{"n_layer": 12, "activation": "quick_gelu", "norm_place": "pre", "qk_norm": false, "tie_embeddings": false, "init": "normal", "weight_decay": 0.21, "final_lr_fraction": 0.1}
Each number is 128 + 32 x the weight over its row's rms, rounded and kept within 0 to 255. Layers, rows and columns count from 0. Numbers have three digits each. The size before them is the row's rms in percent of the matrix's.

# up: layer 8 MLP up, 640x160, rms 0.0777, rows 354-383, columns 0-39
# down: layer 8 MLP down (transposed), 640x160, rms 0.0778, rows 354-383, columns 0-39
up354 098:113117102121085087122134093095102113097091133173095125145123154129249122125094200161120092081183139202133163110160086126
down354 099:095089149097085132142127100113114132111124152050181201168122044121123112143120104145139112113148152135118152100070095141
up355 101:109168174119141115097102101124113141105125141144132158145159127125129056136177133117082134104101140104140089208160138156
down355 101:122121112128153214171120091156136113162117115117144157101061073177089188131117127134171087098118094097094154047093145086
up356 094:103107121125138129136116131142169131108117130149175169121079136076100103149101093122054119102139168153121166058109098128
down356 093:168108134157178141094104140148136136126163101120105129155141122098141110135125136134084134180069097135150118155080141169
up357 095:153112152134078063153089140128084126075159148099131171126135162095163111143108170118156124121073131116113128118165163134
down357 088:091139131168165205070104071088157143128163131156114092196125122158126135115130085104119109157156123103171144063104131115
up358 094:101132172180153103132060112210109139108165150131107106114143120118098131183096131161095140141117112058039160104134110133
down358 100:054151118065153146114141175075140164164180103195059135107099159123096131128143193133102130185114126137098118145120147101
up359 102:134170193125134122085126103163108140167120076024173142133180079119128084175148134105163126107108158121079150160071074117
down359 100:196127124105074139119141143151164139102138182163087119115096129127145086158143112219106102086173095113131106187197159142
up360 094:054085158101044120121138133162052215123175153142140148160093090160132071104116164145122163147148143131132097112116118127
down360 094:100122167117143038137135145110151109108185128153219148104099110091129114118107141087117122070137132149059134121150098114
up361 101:096170173129068152142111138110142123117066086096092130150119128105049056139101093105134117210133118183106144104190115186
down361 101:175105146178099085097100163133057082123118165116159139115113124170087162147144119206138122076198144115101124133124141133
up362 102:111125124157103145119078120162188137151089140135212123099098089088116117099135118079120138056110077203187093164077073101
down362 099:116134093149125106135173189087068123107113130149078143159123110117136130143100156114094160147148203120174155112146096150
up363 106:118185139121112125096129115142172113143146123109141110156149097132153092109103123167129190140129148128127125162157083165
down363 101:161100080116156136141135106154094112115140149148101114136148157086144117158148115118082092175087109109093066127154094140
up364 101:111145121110092100129117108156106147119105155118060112185079104172164139125151109116151146151229138170073148144108151091
down364 102:065123120140115128093106107112141106088090159138172177163153178119087148112097167114111108097040137085122177153129108114
up365 103:146122128115092081155139136206112091134131121109124107093134119133161150118181177134134092185108118176106099153121162139
down365 108:200109143114148117201141138118128095184122062095125140151181146059080119085128172164151149087132149147156076112101137111
up366 097:059063134127150111089052091125087133104147150114131146054059074142139147090065113119185159130177131157099146122136096098
down366 104:099146089114153130130122154110121089105154109141133096133179123171130160082190104099114095115104129136098100157133182144
up367 098:169175175101144101084109140138096143166143144113134164151141135111109107183114130149167139149141150103069133142174147160
down367 095:168163150124154137077138234086143120208132135152184112170158122108166099161160144122138068142159158152134133137136146148
up368 105:101095141130138132082102076150118144135118164136100122159157137117146143140139113167164160153142095130154150150123083164
down368 104:092158127152112095133101149076128110130114113113140119154104097133136023153140121114155103103171149126113133106136124166
up369 094:112059167094120085170103126173094122126099182163163105112070103142149119165146125171107183144147133131124091156127128133
down369 090:095193125128147112132206110146138115128185085125088102142110184192106077159149148098149105106163117106196103148113162088
up370 105:099079125080079138109070116122140146092101132142136127215155074110144088140115129130149055149191131186135168134135061144
down370 104:112113122110146059147110181118044145192152142099116134123119110095106131128144195092066135081129138125085100118110156137
up371 096:136115121057123100130123081123104189116115130132169140120103143153109133120116111104103118116125103123153098180109141085
down371 095:194114130093152130172144136079189142134134167169105099121154204134101150131163066123124147123172120105098172121167126206
up372 094:106132184104181048146155125082189138132162144132133124120130075136141063107125126105171139163186161167193139135137065167
down372 096:115148135119107183101080078150144138097090146100120141104115240167071124130173131124129118156106135077073081094128104083
up373 104:149129122121157126088077055105173129145126111078065174141166066141213087078128137122140131116122112162206145097090150104
down373 104:056136113143104117129176161135088109145148084113100115094115139151077139089134151117118137162106129080113087167065120089
up374 097:098124215127079106161122139106066137138119128100109110107119110096182157151100153140197123119147162132158124092127167132
down374 108:069109119089160150125139149107151124114153128102166176182132179131086117182168140139079087111101068060104122089100159161
up375 100:096094118102095046122105114173141147142119151156118097162128110128120128148126174107155177153150176116055175112152151117
down375 096:121124116113093125110148123126105055092090158174102116100092122146144085177101160140152131108110163115198127145144123109
up376 096:116076164087123192107146052174097153155136156091145125129138044133125134145080114107113091078118129162172105048113168119
down376 098:151170031148162107144216117084146106135111208172130131143161181131113103135093149151196129204120091165122133125101100153
up377 099:110170113111140149162088156110176160125034128105188154164121110080106084173097122151101116131183071098097119140136136099
down377 094:134126107101142122088135091150061105092143132112153122142116124129129159091127136109161119081171154137110135118145084142
up378 093:135090091135120126137143083097174093096136094139148190115103183150136144127097156096083123122107160160126138118132150098
down378 091:129139095051117137111165153145062157198174125133074144159172115130077123181147146200129124107111165122129148095152122101
up379 100:139115184153078095175079110172163138133065101125136161128133071156146127168138172101116167120113195102059121116131112186
down379 100:124156138141124180129092127142106121103212109137079174121087145165109075146160104106119057122197179136177148115149155104
up380 103:094132101114127144097083132144118137100123184102183189104114152135078096102156121093107114111174114141139157123127056119
down380 100:173086143155133105135119103184126121128157097133162127080106163138171148124100057141157139151037110091144142150102078141
up381 097:120176202138172110097058074088156114148129110094086165123151097174119129089141079140142194125124122144120111132157166134
down381 097:118071115132105093113130196185117133115038148160078117101118153147118161140004142086109164132116142113172140145072179180
up382 102:091123145091139136094124108141193134094109127118130095119166128157146128132094093128140178092136128108123189128129184129
down382 102:165166112102146059125096125152123144107160218141144151186073157088161094101165135108079129068124114124087120180080114123
up383 097:062056139083089178105090128080138149111084181037110166169106130157147155120101100082130186106153130125168107096098073116
down383 093:167118092196118084168171138148064165171155090147139081079161124163127136184109105186106089156106149147118176151181146144